config.yaml
n_layer: 8
activation: "gelu"
norm_eps: 1e-05
positions: "rope"
rope_fraction: 0.25
parallel_block: true
init_std_down: 0.0
weight_decay: 0.31
final_lr_fraction: 0.1
batch_tokens: 65536
train_tokens: 471600000
steps: 7197
Each number is 128 + 32 x the weight over its row's rms, rounded and kept within 0 to 255. Layers, rows and columns count from 0. Numbers have three digits each. The size before them is the row's rms in percent of the matrix's.

# down: layer 5 MLP down (transposed), 1024x256, rms 0.0988, rows 348-400, columns 0-127
# up: layer 5 MLP up, 1024x256, rms 0.1, rows 349-400, columns 0-127
down348 099:128141142114114066178140115122147124158142137070064107161140139129086112120088167134120157125115139098143141076183113091171066120095106101114177168020113070125137126146124138182147156154115127154108134123162164135108111149150131137142143153116093108117122073149124127163172157112183203139111138097154118135084059133168142105070127128109061180187159151124120120154203086199114137062104
up349 108:175145116092094150170076152078173180223115065112160127143131140119119185132132190134148140072122122084143126183164115079192093094155079096117148111127110166089096166095139122130096109169110147141129182123174095101155097146139149126109113091067093147131093084132101121132124170159136135146138111096155054178078122142129102095165117106165116074099116110206122115134135096136097142126075
down349 112:131140185124135107102153097152080137176119166110067064105114151122141105153101092187170127106160217091135146158128053135138136131145122134175157155160146095051131117105066101163143116141137109124151057132175128126113094151140145071165122117092127166150136073139159100119117106130172186173122113127127128193143081063178139148098141126074141117107102134157112143086097146082134153133095
up350 105:082143124128192114109086151189181107097107123113142146079134128092173139145111165119082134139081201107125104151162104115114164070170101109126170083177115124124085123106153114122147107105169156127139169107125180116182119150131114145146167090138113131166050097130094120163157151105091214105109137100133112085160170091159144110143109117140069113075158094134076113156155116111053104161172
down350 113:128139110201079177165090114068170174073114128144129151116128147079116161057115137076120116162111128117063153138142103119121201119123115083155088126143105140197096154143112156103122105143094110122117102130132180139117123121131115153090132074131163103154099134103115129162135092156123092123170101116125114139129162190171170121128096108093128143155157109202168138165114125150078123123169
up351 092:153151155114069175173145090114092175120098155074152153134136100164139130102146140153104128097069123071141093203116114168193174103175130140133103193092114125095150114121125087140136146130133112106179119116111165163139101130110112096135150109075131123136125126115121100151092167128132117132137109119163089122056174085124127113209062141098156136116126142155105133116119081170116136091104
down351 088:135072117090149136121154053114110138125140148143153110072090120121115150078026131137131128124175116095079118173133178125166161149134077078116134111121038134130173180131163104125174164143156160127087079201125074224125170118124082137105104158124141101174118108139111137115134116126138107188123129125174153125120153209089117125127130156178073161166143167115115085075108137084134125162102
up352 092:121086159122155072040132139079109139111119155135170158107156104154151084114114126178075124149092152084061163165140115123114118079117134093086141108144118131156129155063153074173148101146130169131061137111170162127157158188130162070144143134096106085140100136131144145085125085135119111119152097152152103117138117151106119123126037130181094168137169191113109159152121172092146085104099
down352 090:128105169095145154155144073153126144127103070070089132108090137112109154101131177133127099091145151125165107156141097114133164160172183149132085174082136079153202111174118126160143135203119128072146117181143087096147101122115183116101150151102161120127085097189119124082124111139052126119105115094169125101128168151161134168206172046112126118163118058132057121157216159165127114075176
up353 099:155086104151159104112098085154103098181183173155166091075141120106202215137162195196119150103085172119135124153070142105108086117107080115131094119073098155159107162087139077057142155139178130130091171129094144108112153100089133126153064097089107134130093128060150151131175161155092093159122135119119156183188160086158109100110111141125077104136223117115131154082132145128129150122125
down353 097:123127099183118172159133145158186180084107129108100156119073167154114112128092144140180122103089059094102157099137133140126155154143120083144147139108140112143134129177161122134158089186142134115110143110177150136086136061179173106151125060182127131116115097151126067155115112100135156077094130166084156180146099179068151120127154148136123132152114150155136075080145140160139075087148
up354 088:146151116163139119134091162128114164115121127106110094117150083145125123113142115164096135142109155114055172155109165189152082134151065158096079176130095136087108151093195137153178121158134078129125115106105177128204211128096152088064126093129110183060135086117069146115077125174099180138109152118128139108095122114111146150132130118078125132082097124146058094135142086136142142148147
down354 090:120104136076062193106091135163135094124145123167153105089093124130156141082092115123153163165115089161131107094143163156110106134158091103156130110105123190146106143123074149137118145136149152094165141120105063159140107147084103088092157099123136089125095108144135115151128176141180123078132154128108125088171155144187119096124097131077138068110219167123197153150253132113079123120167
up355 116:111165101144184115155096131148170113125148176122176126091096085146125112102195110157105119196160143136155132068116117088112160133151152055156082081100205164127150154113108102119124181112137147149106105073079139108140107072181165095092143107136147125126120158139105107138158138107104155113166192090122135124158160155141045123144072099097137140116160122109144106144152140125161119150163
down355 116:079083051097145078075142135107108091123211143057110103162102189122142122150137184124126146111199210151140110086151151156152129168100075152152127154188085120161172126137124155113097130098147147138116144139169152121148153093075124159099109159065102144105156108093090087121118118166119120100075155108169145133135133140148142155119091083134211155135092092166143132107137129177159130138171
up356 085:144132150132133119158122178144140173156155110130138122086157101184123158109047141166117145164144080102096115136151109201163107082118149177116118176161106110105126124106125119138137078132187156102186077092136103150102145140123108128144131156155064124112078178123094085082127096138107083223157103123123117085087159136131164095149139118197149081102112106098102092170134095156136166086152
down356 092:112116117151097116082150098083112137077209133130140121126142090155109107165090155173189145086147094137126100090141142103165139125090088089204099051142140141147113105110082142139085129163154157169124144179089159155145139111097087131148153083117141125160112093105160155186116092153152075138209041151065143111164110159052088141139116085137178112183093093157100129130249088143121128165128
up357 105:070135179098116164088145170112168110138144051146145160099127178114105106149103168142160201138068136110120147142154147109178117099213095125127132167125115089138064143150120123115142175186116155128140133153123074160156131096139060126143140130106126149146076132129130115088153158171105162115095093129137153068051158091146024089128108139151105103131182069122134103135133215110128117109127
down357 092:134094125144120141119159104089145104136131129186120142163114124082123109078162144119121130117140176152117086102133108167113147142144114125171126120091097134109144106142152157134140135082117162103115130171121126124169087155143158131126135129079172132132120082160138117148121133165132147117120089120147138109173119133141154152100117198108100160117109129139120103177000118080081109125142
up358 098:123102168150143114087134160140150120126089126105144125067152091120123144071127171135121109189111121118114114190161108101087174165124155133190109098140144209148062165067114105098146170140108129064211179090116188136141165114172132119164123077173120100145071118078124130109122165143099118147139089147117094131135142134146141095133117152108096150133196202066097129157140136124136127134126
down358 090:086175139081123132146105140145111138075138117161110165135120123126105103132068128109178143153122183100121146119084131181105129103104091075104132124123115114074138157136075105163176138120125126123090107152174104224097185182151105067075167114093177136138126148156143139187118144156122217131122078091110115137146086098085141147101138176149082112122104108138118169133182125186164159117122
up359 107:093123152116137164113072086114113154106117100103138162179115170082147130067136136139151130137107116129199094136192092097138128103138146164077114155178084150133126132122173103136084112104168118120091095151128105144112220125182182098105147145109096118124082191136112136076163118161167149127148117186152152092159198146134030155158064137098082083155168147086128144168164105132114125109130
down359 109:162121164173130118110146116125101191046175096130102099108164157069098127071087151112089143083121164110123147098151146149097114087158142169144164159114128110131102121128148132187117115097126125088092089168145058159135136096077152145111159127111138149170173142081135115158136133158125157177127140175147193157102134134085180129151103169155084141120064113158172138125129159120112135184089
up360 086:106149141118094151155104158147108104086172107069124190162093159114144138076105080097100131091151077113149153110140076099157185102115129156145106076131116193145086117126084103115116100132154096091114092144124059133134126176148142088138156144113179109124112139062130143149118153103094099121168104106147148066121168165138135232096130111165145146145117137131089086112133154122091203139115
down360 083:143126091126156138123138122162161124149174115172136089088167078085125121162145129123151215101128130147067126135116141166111082138198093126112158169111098050150096125146132133159101158176103147155162218146124144195171180144124116144120080127136095118182196127205123083170110085153139099109160144139149157161110112115067122115138118167106116124163171092160141177106049090122125145060165
up361 099:188107126203153119117107102079129152094110100119125106094121148196180164153122159081113137147118148093090087126110074147167102136141111094101107165119156100118113105145119121125148127146131129134142122094152149158166118123157137136167076158095076143103134127145095107109130106188138100131131144156094094168126109159127095127130150122116115160100153137080157129128157129107132155135063
down361 103:139044119101170148093130192104167100133147118128128133173126133092121129110188104205127132191095137096074080146128126091089151066160123129148076148119082172125102189089184126164143157071104171079142213148097170100138090106179191107130119150100154107100094122097120117134082121163111146094118142095093096151102117129090118088129127082079119112145103135097119130152195171145175146109147
up362 091:129133120165195118128113134136175120112173174131140096150069084096144160127123057118140136178154136168069140197133118172118162150150087101078142134140131197105126099134107065133096158164120123125115112076140155139175146156081104155153078054113122082145145158081063186120057085133167155135162125078152156100171152148169124124149045087151077076100123109129127151129136152160117161138162
down362 094:159182132093127087094132117158135158130092103083131173116116174133120093148053158128103071117149110063123107135190134106180115093026139158111116091086159115148223088147124152146123118116121099165170115155112156129145178085131110127126153138059082122151129117168138100138153083143166111146167085159066137172073101116114163132153171171153097153160079156122102124122082142139116133134150
up363 101:153138145135117115127051069155159126065131134148134128090093127215182133112131128114133137161117073175154162078140072112072139171096113100144109121166194150120183086079188122155099086124131160144114129086145147129187138114146167104126093121203126107079095102102120189128125156079118167111137135130138106116097154119154112105105157122135121155078131165110162128127119111071135159202197
down363 094:135081104099121129167139115140134101161141059125190091116094206057115138052126141097187166129136185125100118096153105124147151159217112137123194125140144114159133149061132124118134143132192117103065147103146084112144136126117148081098110174080107103042151180123146133109091113146131156165093166121143123136146136081135147127193107185067148214186089059179113112129120079116105099164109
up364 108:121125143152119138156138080148156148179095113105116127120128142074166115103096167130097127100093101185085152109205153082159159138095104067115097152112109166111131113100168098124038128119120150175152151090139138155102110203174135106145140141124148124117102174124144144096147197186132099093096135126098080118181145187160106123154071095214151135097130108125092144136150090090144149157144
down364 125:153158122186135130120079131096095152122101164134137138151140142103188051137153155127127117119108078145109103146102136091162083121044126103130101138061211139127095117148133126084125103152122200165150147134092130119116127116103096135169083138121176173115052134078093100112090175131118126155146132109096085165170145140147070144106162096106110129094084174121132137155155178166124180118113
up365 104:113154151151075100128109168138112188102141122137159146164126093198087137095171174146154090155122133139113165066141142073077122089069113143172159121112160098165127116070114166149118110132153132206110115077110125146131138116145161131161141120147152112178121134068128110109182156093147108078110126126166094153135092139158143116099154123130115146117143173080112145152152189104101131204135
down365 103:112132165113159133169162131148166127071088109080150149139125162116126141130177158084091092154097077149175125132084113096143085156115093124172191121129158156085091139151133151089134181118163170119109123125175130143152122191104139176158131154120164175147144161200103137118146088093084126129034096158127143117151193150039107088189171146125201112107085121134111143135073099153091135105123
up366 095:158195155098097107114156237142118097187115162140162123143116114178159119086123201167063129121106137157167132091153120165138111131124136150148166097075056123161117140151162095166130127121084112120114113131104170088115104094185142088103103125112140067111094156036168110122157079089142134051163227133124171112140115117140122119154043124134119098122165111081149216174143162116114151098114
down366 094:078104113106172136072115148183176090094086149157114121109191105169150171139160151075140129142047087154108069100139188100151145148116141118107172093123070076043094178118123127205073129118166177166129109083168141158142122130111158111182185196153116146132105150124212126135124161124168102197126139160143167111153113119145102157134079070097137145096120085166127128187164112133112126079111
up367 091:146176122121093171168104108125175172124106128091177103047133111102170124114121119145180204102107179130101125157111113142115159098131053106141118134108093191109087138121113168116130176194103135153089167094097203144130156119116061116171115094101175126100160133134174142148096210146086131097097172121111160131143145093137104178098111131135149113137102104061151138121151123095145138110109
down367 087:097124145090155099096134116103111149130141118103089077133116088172120153138121144109155094134164115069146144132151137195160132109201145110119121094185126184136151156126116141150064105117103141136151093110125190141139143087114147178058119136110062117096128112209125142104149119183166079128140125177159109072116083134094144178098059184066148134111126139154141160104101128157125062102183
up368 095:123152106119102184174128097071108141188178093075116103093147119155194142144164154145124181113124110142171089127147161158121127066179119154163113136100124106074161174146183178126110108118174167097104112104156106105122146121149143078194099128111116169131081121133135104161140149115220123124157163136190154121074128148145091138126109112149136093137159174134112149123141097143185205169080
down368 097:098150107133173124134126168191160143098118169106137147139111109143103109119143082164213160104117160181173175058110121060164147143124128094181130171082128140182107110153078123151100140152110167073094126176159144132185148147136133148193111103135100103149135093128102103153129087180141134099100080133135163096145119187193136055111143098119136177080082123157121131169138130122134135127180
up369 104:103120127182158159075123182138168170118119123125151186182114146125117124114157146116094170150102115117143080043135114164067098134163148102159131153085141134073140082073108080152103062124136155058134119150084121109117090092063160166209166093129137144140129201125181128171127139067118089111102138108156070120109146098151135178159072060107130132125173090050142146107171179138142120115152
down369 106:104189171144131149134141071110104104096133080103115122132137106082141123132106116090164159158113095125149079105072164144168140122136080169107210149153132172143103101103131077130154202143096156151181149166114152124131097101119155081174069081155077188052052075125132077161086174147092161121108110214095167100118124128153152182208121119068139120106136091159109187122115124104113018110120
up370 103:126154159155126123148078138081118101110114153084137146147089084152136139148137139102136078106148165101205098114152134099136085088151110138125121126126188083115070135146097167155133122139117127084218155096116119120127188079132111144120150157073106140132196081117127136157162145135168136075118116112142172061105184118136143161112104095096142100177148104123176123175185213141136136166131
down370 108:146117085099145111186135160082136144126127136091112094094079131149125111082139110126195092180121183172142152148107119096122154107164142164105153153137136154194113110140149054124145151055112096149177126085195132132107150085161127170171119122176112100134154167095131143076097153094155107112139061093125117121192149138168120217089141135168173103060118141126094118162151074148093098121112
up371 096:123168059079133151131120111080080201119153068066146104121104136121123115199168156153140110129049141148110119080145102087155106207159120131166157104086095095152137099123148120142129060143089144159161106106190112136183173084113143128117141133155155097124110128176070112145106126079162215016103170154174119124167105091158129153143129143151122169079102109179147149089154233103114176164135
down371 091:125156163148171125103166121117159114114111182164147133133157117110125156120129174104156135127164088094081150169132170157119180079165186172094177075154141154149106150111126176070164092139158153038087158124114136152107106121122087085060082125060091159207176135149130178141088170145159163166154149099086139121126116109087127078097210152085081131163128129108122122135104106112116078116117
up372 106:095125155135104042134155131119128129145208122075160146104148106175182078089110131132112176145119126065100119131172113119184150137126090162160128116145101128117157118108169121114131160133158121179136085134153096149145143062132102113130138126140094077118124117073134158119126143128074117075098198166138171079123183187155122141141127152097117090134150073115119063136146120185156103137167
down372 108:152143130089110075117135125104106106168102103112089126099148138098099095172170123103122102146097119068138138123154152102092098129103103117086099102080138069190176109195102115157175113152144122123119151090158143170092157121160108204173051116157108118161153122124138092134156112083144162163128085160141094147135113112100100170155117194117165153088169132134153121088041191148170185171106
up373 101:104120175120106153132080101136122097103150117138146148157132155196121194187093131153097134114079099103115123153120141105178109081143077098156156117100130131115107142083079093136166156076135174186098093096171151143137157172107108101180142125136097165114179136157139142085133127115191155098113125121129089153104118147134041133173137058099144106104196177121125149109149190080151145169137
down373 105:137113115086079147166124085158059139122146100099154073139185106137167180147109150184159180142131112126147148103125168122110137209137103186134149136082134134116088115076126119110204132104144127110174151119168227110102112192069147108154118126093097138086138085117149158146130133124104171148106104154132157126159111125194149119063171136109126157146130175187173115135152137159120084156152
up374 100:180188141132145143132124174100076058141164102134149136169148113162171121177119201116115130142150144132117136115132086116120120107096068122127124152148137073092095145127096108173193127102136168155097177146101153134130159150136082164158141145138107170130129075165181065161141170140133119090176189107203105113158173136127135124130126127182121126132107175152092133091162150133153172111119
down374 102:181119134082123126066087097171153141200142203118096130100144173202085114135138139140170167087084087102169153117113099123119126178107103097088125117146092118073154127187120121094168100161108093142108107134109162150129131128124152099125102083167087162140092146159105099132187180133149065059099112124087147070138169156135086102148170131132192163089111137197133097164115102135115144117089
up375 080:197139125163110090085129175136126140069137110096146142146121127102141147144141130121106131144149139104169151136124105123156150139196100085106078175063073133101123195119108087157144071101136102138099154072209149128110105150130087124106117132089133104132114152140117168072102155143162136086104132085160106170023130111117138131148100144111171180135100213123166156111147104154118083133100
down375 084:124069125040110148114165096088110146075128149197139155174106127153133145163077127135086054118132129077142094095073147142163161161101118093166160156132174095127141090109172146103106084130123154136108128167097112104104106095144130156129116073104156126106110125172186142180092133157182072120173113142113175074126091140050152144125152151141111101127104123162154072121199159139164126133121
up376 096:086124167151127082074134111082111156158131153100170103139086120119072167190113145070154123124118076114158165185141179161120152151108164110174124098160079161120063126151165133188043156129110196207161120138136130125159189061106121114092089092178141134076127142110133086122134125168079101076144094105156179148173145129148121142075141110127093148130180122106095125104150117136120141196143
down376 097:134122165085127113137085104101122118210098133144103129124158109125134090168129140147091122144138161143131092127124068174115116136189143143145149154048181093105178105139149149098123146151160129131135142130101107122134070082185080112129092118120174124115154091133108130191083166093165114182096123116101089121113155136122144108117171152155091150141143124094099096145000109113123147120105
up377 099:068167104111085070134130147114194125099150163123136100116177143117109142088118127088120184144093193137105153143128143163145170122108097074104148095150149128093108169108131171145103135132134160159063131117114162135119106139077118074166152134108078098197134140177082117110149097138068128099153099136089123058096124190189111135171126142182090101109176131106131120127151068126134166114101
down377 108:152126126130124126130096086071109169138089143177127123091127096129116145135144096161140179084162136096095119081080146169138162123110089161157178148179129073205088133114134111021114165163141122079107134159145149094116087100141114170178084143060097066131176126113128091134158104131175157094142161195175106157080148181111141149102131137119120059073136136065160139083143123078083191146165
up378 091:050169135153110127123097110103139135153119122071128170076084096134089174084142145093140138156128141050107112156175139110118159072178120154163131145069081208083103130143083144095130095083055188079117143117152122090106160157176137138197112147103172134090093097157114138097138158122075104091146098126149117146189117129134066119134087101083095102115129039100108136113153173132113130126134
down378 090:146089134166137175075186114154114124151109102085172113155161136145102076167103131157124151118112089109113174051145114108160137170042133144101179117136171116154123132086116176154080149158176093126075102154089087089183141179126163142112155093126131153138030137052108143158099141100088144102125146111059110130092113130125138215094118136101092104104111125122110138102043167102136169070110
up379 100:128155101130137141123130090142111124075121152123129149144137124081168126137196164065152161084107094096141159152132080146091151113120114146132101045111134135074086112142134185128100125179036172081158107116132139153140153146132143096200121119120106157166122117165154151132099133155066092062143113187150092093136168132185074096135157186157139062126156089151073152080161127174139136154130
down379 104:136135106101103134120122153130142139130129118158126176141097114167204091097155105111118096142154115144093069122102147160157090136123127104134081156125122129061170089171135142074139147142163122185096150145156130144130093125155112135107124175138112112095163169091113199108122111126130098159129122108182172131103129134164108134168127100154069082171193152159086168137128130104187086147186
up380 099:066112140095102094135132106125169165178183158173086166152082155143125084127115167140124172117127191131089104173118196115163119150130106155151169085098159133145194097109135104149080151128132079139085175163095116105120141131136067080133140101107159125154136149117077158158155080128118114195101115087133148100127115090140089139133093093077099111133120071160130145068132094107205162127143
down380 094:129086151097142144121129108165200120114115133205120108114103139103096083166160136083160132116149104134107133154096122166107151108158141108130122168150131093200143113124102106086159131103148168102147104126051203126132126127124118115212066184111098136093104168173173077188063123113063121136135129168177137182093125105108161067094150137092122134117148144145172165125198147149118156176108
up381 104:087090169165162115164059114135112169106158141082126133159114153157159149166115129132202140127114198172149085142106112112137158071158063024132079100124140117131158130139096075136150048183164165172149192134135131137102165112100146122149093074116100076153108128147109114161167120114094149145075138186098152134103154103163152150137125153128110116058088120104089150113137157113120146158214
down381 096:202156109075139182118133155163122120175111152141133157144162090117146143090132131170108152108117124157128173139138112135141100146131173214167177093098116159102060103121176142137106110116104076098135146114111093148148087171122146098145100194093066138109143139111098097107146132158170160123157184107107147108114045120131104123123132111135127126142160175159163166085066142105173083069123
up382 103:100137129096112098103079129108133168131152073177129165106148134154097202131156118181098149092195151125113113182105152117138106068124165036203094139121089125077166118092151168091085118127116094115133120089162175173177148153163106120116057127167117131168090160160142067138096096122165079159044102156212114134099134108154151138145097104195117084110099127078142166169141142111133134168152
down382 105:109126173058092160112121116079090183157084134115148121104148106137129107119178139178173127126114097099185122137156093135176161150085096109137158131128157147107123124126150092105123143130117144149123095132090145108154157112170160134124101126076058146120121087115155093126172165059148106116069122127107194139211056124107158082137155116123150112153118150134178118139063098148087173117093
up383 103:158099110136119103151115192141171145122083129122116144051124124193115210141111183139141126140173147162103133166098128099093151147116049113140132158135096078084143123103156112187152138177099125114107092080141142089135142117154179115109145063112097140111120105137116165160074093120108167153100139138149106164066164096132180064148099136139148166069141169061114107121149135098091137212097
down383 110:132095125071095104090132126115162066155102070124125191122122118091119119044172123163147114148135185130169115127156150108063117128175114171109125181098037078139078220130179179164147132118152147089087166109151110164111129129136103087136141122107148094052160150134167083169150136139126165105102114111148121134185077142144117113074165152148155101110143128152176146173194125127103103117094
up384 098:114074169109125099162066130116167134150126113149146135162127158156222154136147138130158135136125152113139111152091070128149110145084166105150100064153174112118141094134072129181102118135155121163053069087081152147186173123089107156117131126122105091150178094206092095166141122177106116118166181111159095137133158129143106093154113109059132105110162118104108150089166138112099157124135
down384 107:164139196138182101141120111102173066153124121196167130162095136116140155121143186112132110162141172095081078119111120102151168140149101166139146133135097169076138133110150104162089118140157100102060064121103071126164058089074101154144113150071163109134094128194103085126115076172130136092159135110176095121098108122176096104103096049112140108106066110158197132125148149081181095078151
up385 100:120136075083170135125199128059158125181141152097147116103075095063128193165107132099131182141129161106153137210095108147201073127139137125073161094110134143110149141147142122150093126150107088104147145090086090182134130074160151113187097149158116095108070194129093135125173136130161097180128146177142127110123188122144086119167114117184184105088075166133131068107171108152119171094111
down385 103:142118139149168148134077128173136128092064163151166083098134130166105115123153161143126153133117075145129117132159167102100157097090092060113148201142134079125057132050097091152131113117120114180193117118157156105127092176143098074066064165134141092175167097146188123166093111107131174127129076139098101131104084164112101121121096076120146121129152184105197038167100181116114144185139
up386 120:136102123091163108125106137058096151139193118131127150150080079150178113129111141101136164178115121069203095107152141110159121102148108047148125105105160123114101144111139111099139148204154139162137125103155159141173094140132149148144124084172114084136149147126148106191105161111146091112115110098172145110147125149148178171194093136124144088128117133172147128098162119105128103121177
down386 144:094165108098121156122125117146094117112122133135119108078124156095146123128170124118118127130128095115169104135149141094191143153092141112157077138137148141129075135093118118096186126221157125148132108117136133157160146168051140130167174105113133172114159102061133163134112142156122111097138121078026158056107136170191187139119145132069113125107153131127181153142161150120133166115137
up387 088:147158118182097168107064156121201156098096066112103165155142084159119111131167108204153128102113175072153076207074125086126154162183147103099122105160114092160083134126130159116125139127063114144121132150117128111068183137181151090158073115133123127123153122128163122109149090148131149157057108133128157090155145088115161067143101145205107106120129183130129079095157135147100126106150
down387 088:144131161134172070106214087123110111205164128140182140130118142132183107067085153094114089132080104118100098087174126061102105096066126116147086123056092126088126132074165104183124159126099161111127130168093143142162113069094108164073162119138149098101131164132107091125119184114073120168188106145126185135103151109118098087151111094106155090086125096162083156157128141100114166104174
up388 113:129141161172138089112096188131106147137138142056160127104077109183092102090105100046137161162176194180138062107155103113121146102125111063145088123120144106122156129101127090149142133120092153115114132084173117100178150057128134107127077024105143131172113110171139163139100106124105176112151132117113117107152104117136133132155115130132100089077076149124079157147159143112123115169143
down388 115:070122135192154063125108128140135138130117162110177103084109119174141128103075166093200137154175158151125113094110173111084174077109112094154134136150156108146111093143119073172150135158151139097156079123123174083146170066086116057105117099184128094182121110158104113146108127132135141122150140149110142144150129120069147128117122106091094135122116061135094136119131121137126111083171
up389 101:089114167126117106133090136091119106112153173132111094157083082115212177109117112147099125188073104160100140149103155101130058098098142113166078123059150102095071118142127183122155082119154158110205136145080164130162179115161144134054114065165108112178119112139193141167093073119077161124137113122174188154125125084147095085190084111133147105128133117126094113127165113152182125109124
down389 104:132152111119162124156116072196100125132169086128136086090114115162110167132080199084082116153137121119098122129123112112126119177089153109108225165161147123082176187083117163045062118124105156085164142096216142141154113175164087169138152149139114106143093120103088127171155130154170138124123158121126123123147155124116102144146146164074114178141126154098094161131062102172103102157098
up390 098:121083133113145094118095110171130138114213155109138085160102162168108191122140125133092119068103106081126087137141131165111117128145135077140130151128076173140077129096171099128128113140109122207092148144149132198092174172140165052097134092086088099147086068085153067138097126092094148130133099204175103088128167103134087154171141112076083091121119143098090143180140136110060147161127
down390 099:174107152125079137067114192142148203125089151112096157158145129103093140132113121123147083187150084123151132145091113150134124139069126075090125094141095140178081170195151118102152148138120107076174093132161133113142149110154129097119060147134121131136137121137176186095129169125185141086101071110081189142152086128159126157188082059113177115156139112133121099089060144103109105117182
up391 106:144129139094149123135126130134061123131144135173137101169082065130113137074138137098130152105088162112143124168089052194123175157073072091093098105148090157149102098077127183139181173167145129089109176158121134113110134167102113083126137157150115070085099100076150113131092178101159149072147110107178088115186122089165128051079149117143140064113138124120166096088139133137127099125164
down391 105:103133154139128220101122120095116096135166034142124158151202078122161112110117135161099143097143176131120123103119110110143161118084124114090154077040106150131091088110116128198124213115113143133164161176159156146189127133102136157184102122155148145158117081148159090139132102108190176096064146113130120138165197098099117123111140101147085134138183137138169161130140056128152111129138
up392 099:108144152098060095159073139085101095120173155084101144117116147186183161099107132106127177152086164054149041101151120064134133141133108099097122124106158130132119155093162134064171148169131133125129144106150198120146131126156126126111100081128101081116120175108115072111094161144094102135131218154079070136036099096122136143168119077110152087100167159094072112065142137101159131159108
down392 098:172131102145154095089103137147150146210149167127096081135117102123162207159148092117140103149097152139134121165123121113149085068131167124108186107137187088104180161110168099131142099104171146097097142098103109125134110124178046115117116141100088153112117196145121147128126071111149160136133106179152138139124030131083129096077122115138072144162210141100064128116000120067156049145155
up393 109:143140148096106192189083147163155083118185123136165180099132144136160175116149150108138129165157097077162123109160105095161152105109087128142128130163224115081110132135233152120108101128170132150101129116066142137124172132154117067129133142144133147159150114092076093086141109173164133064118115115091088135117120165146156129148103048141134120088157152165184144119155170162106161101108
down393 122:149119124175173150214145153100111077113192105142124103102144083105116125091121126086119054118174129206083139154184163173074101188121145131078138066110229110174113103118092128104089113088120116105101131130191084145135138126195160093077098123109189089134131155164119125118157123127147095155167194126157186163107138110163102118181158147171099084121158107128191140170209104130134139124096
up394 107:117159129131128133156043177102172158127113147188142127109105146143131101082086160115064163099161122137159092071152164142129086101183147069089139094123143091089108100105107153139137111108142100109187136129128105121133113134178159099130148132107160093134106148129086136177171151135178134032137179070132117127133115174125104139119045097108107105064113130170106189136156160122152178153144
down394 105:101134109103089103148066106148169151099153127107183088121101194111150172170138099192157115142152100059144171068144144132132123128183112188156099118142160175233078118132150135104180128108084048046171141103126100140144098156118085129133110143140164145082153136123157116138138140108178186124151139092139101089146157153108114094071079163072101102188117112126171111115067131095167132167087
up395 109:113079173076100155149163118163135123098170141100104176134120143114117158071129141128123119105154149147122145160127168140136172130145147121165061129129144196139187125080233129132109083191166091143102150146168145098078137147127078113150106087076131166162139095131131140064121046179129098116151119128196177139129120204138110174133137118099076070118131143105157126141152108135118155105162
down395 114:170174093149127141102137114124129107166135104207063168163095143120173183103134112171106108199104132071096146114085153137141180141107109119122143147133119098143162151131103145130178083175092154113089207100101093106140151086111131114125136169067173102127114139106128143094200163126125117140094113148181137160169149102152160150168098056131134145188183159169121190076118085166172098119133
up396 105:124193177128114142083130123153099131148134116114107140084125110095160232111127124106107175084116181090208131062074057112085160145174172127151105157067153189110141143119142136118103143211092168089126146087119112179146072087112121137118121127139090131125107104165099102140168146132115163166032137134129125132107184131164116148155145101083148141133165133139142150190139124133204143147081
down396 103:127098141100121137172145141179144133135092122162126123112114118112126146155098177137117135192099095120104068079184122158146101127105059222143109175171066112151123140104082111126125118070064164082047154094201152127126158115150151149117111104148124181139155164150121212124149131117171108154140135117142095127110145154109165171124104115139109166091134191128148097101150151169150124087108
up397 094:198124162149076078107135117157136149198141153147143088107148124193136156129103086139108189131127160154123128147092096115141197127107109115116095114118167126071097091113121099128145148118125115173084140093137106141157122128090141090144149182101067120156116103159093037161143122107144116150115106131107136075060129173140142113139112140169142120128071130125151082144141162193166189133131
down397 094:153126107122172136072108108099157122161065172087137102081149112113131123083120121100166134134151231182117039139187124119105193154176162142207157070129134111091142083181104166130074141101140094108112148153081170091099152119147113141156107153073145131115099104143084090149159185096113167137136186120112136180150084112193115107126138085106084105164166103140118103108165149121156191107142
up398 093:118126216138064149155093158096116127094142165089148060089059085119159173140133125132098220086102216166082095163128113066136143092127110129191131109147112094098139122125112106131142120140111125111086154121157116121159143127138114114137108067138141106155137162118138151147127133098120152172117171146170117138113103128138104102134060092142054073088146124139088131121139144106138120153153
down398 095:159107125139102116112134144106156108077121155125065080137114096091128245118167131068110108106165036079111171096125150132151158074129169076121142211134159124131112126095144137119114128069086124149123152108165191127093097173130146173073103063177133137134167120126152136102140089190101117123121120140151154106127158194145193131141127053177136151083148113106120081157132150110078100069200
up399 091:093100159100086120139154127109078129077149108096128149123125143157165114140103117102156189077161131121093118172133113120131165113112179094150128117101134123116190202084133116152131094111112122185118100106082126111112184150173154118136126087138097127152120131127064109163130088162108134112185133107133166166096155120116144074153138134161143125124115168174123176101128149100151166160091
down399 092:106135144101111118134130107134151136095109100142134092108116130082106108071116157177116169132133178105123162159102105130192166111143162153070161110141127110095148092107127113099146186158158160106158170150088148125147107047063120177159165115150171102129106125103115170106112134149194171142149155116118106155155096113162147070155106139076123111130137149090102037197054097120106157136107
up400 094:167135089139127140105156148163093112142097107151143125097139074134110073166111125154088081144089079129131119123173177145154122145118105104143108165139096093138121177080169132124114144147062119212178077161113142130096109079184162140106158159110175165078158102121127109095127083187118213107164122105124106111133070117150064150194179086146073081136138139112118133121170081193166110120130
down400 091:105118170136154103160090173066167109122082175120168128132098181119086154151141134082137134146141155106119163158156107093133165152145095143145118096163098129177171159120148165098177106150108107138117146089119160091105110087173119139100125111106178093119115159101091148216141137122159131114125082164137138172126159133000127127152103116135142157101168085114115136087012121131096071087146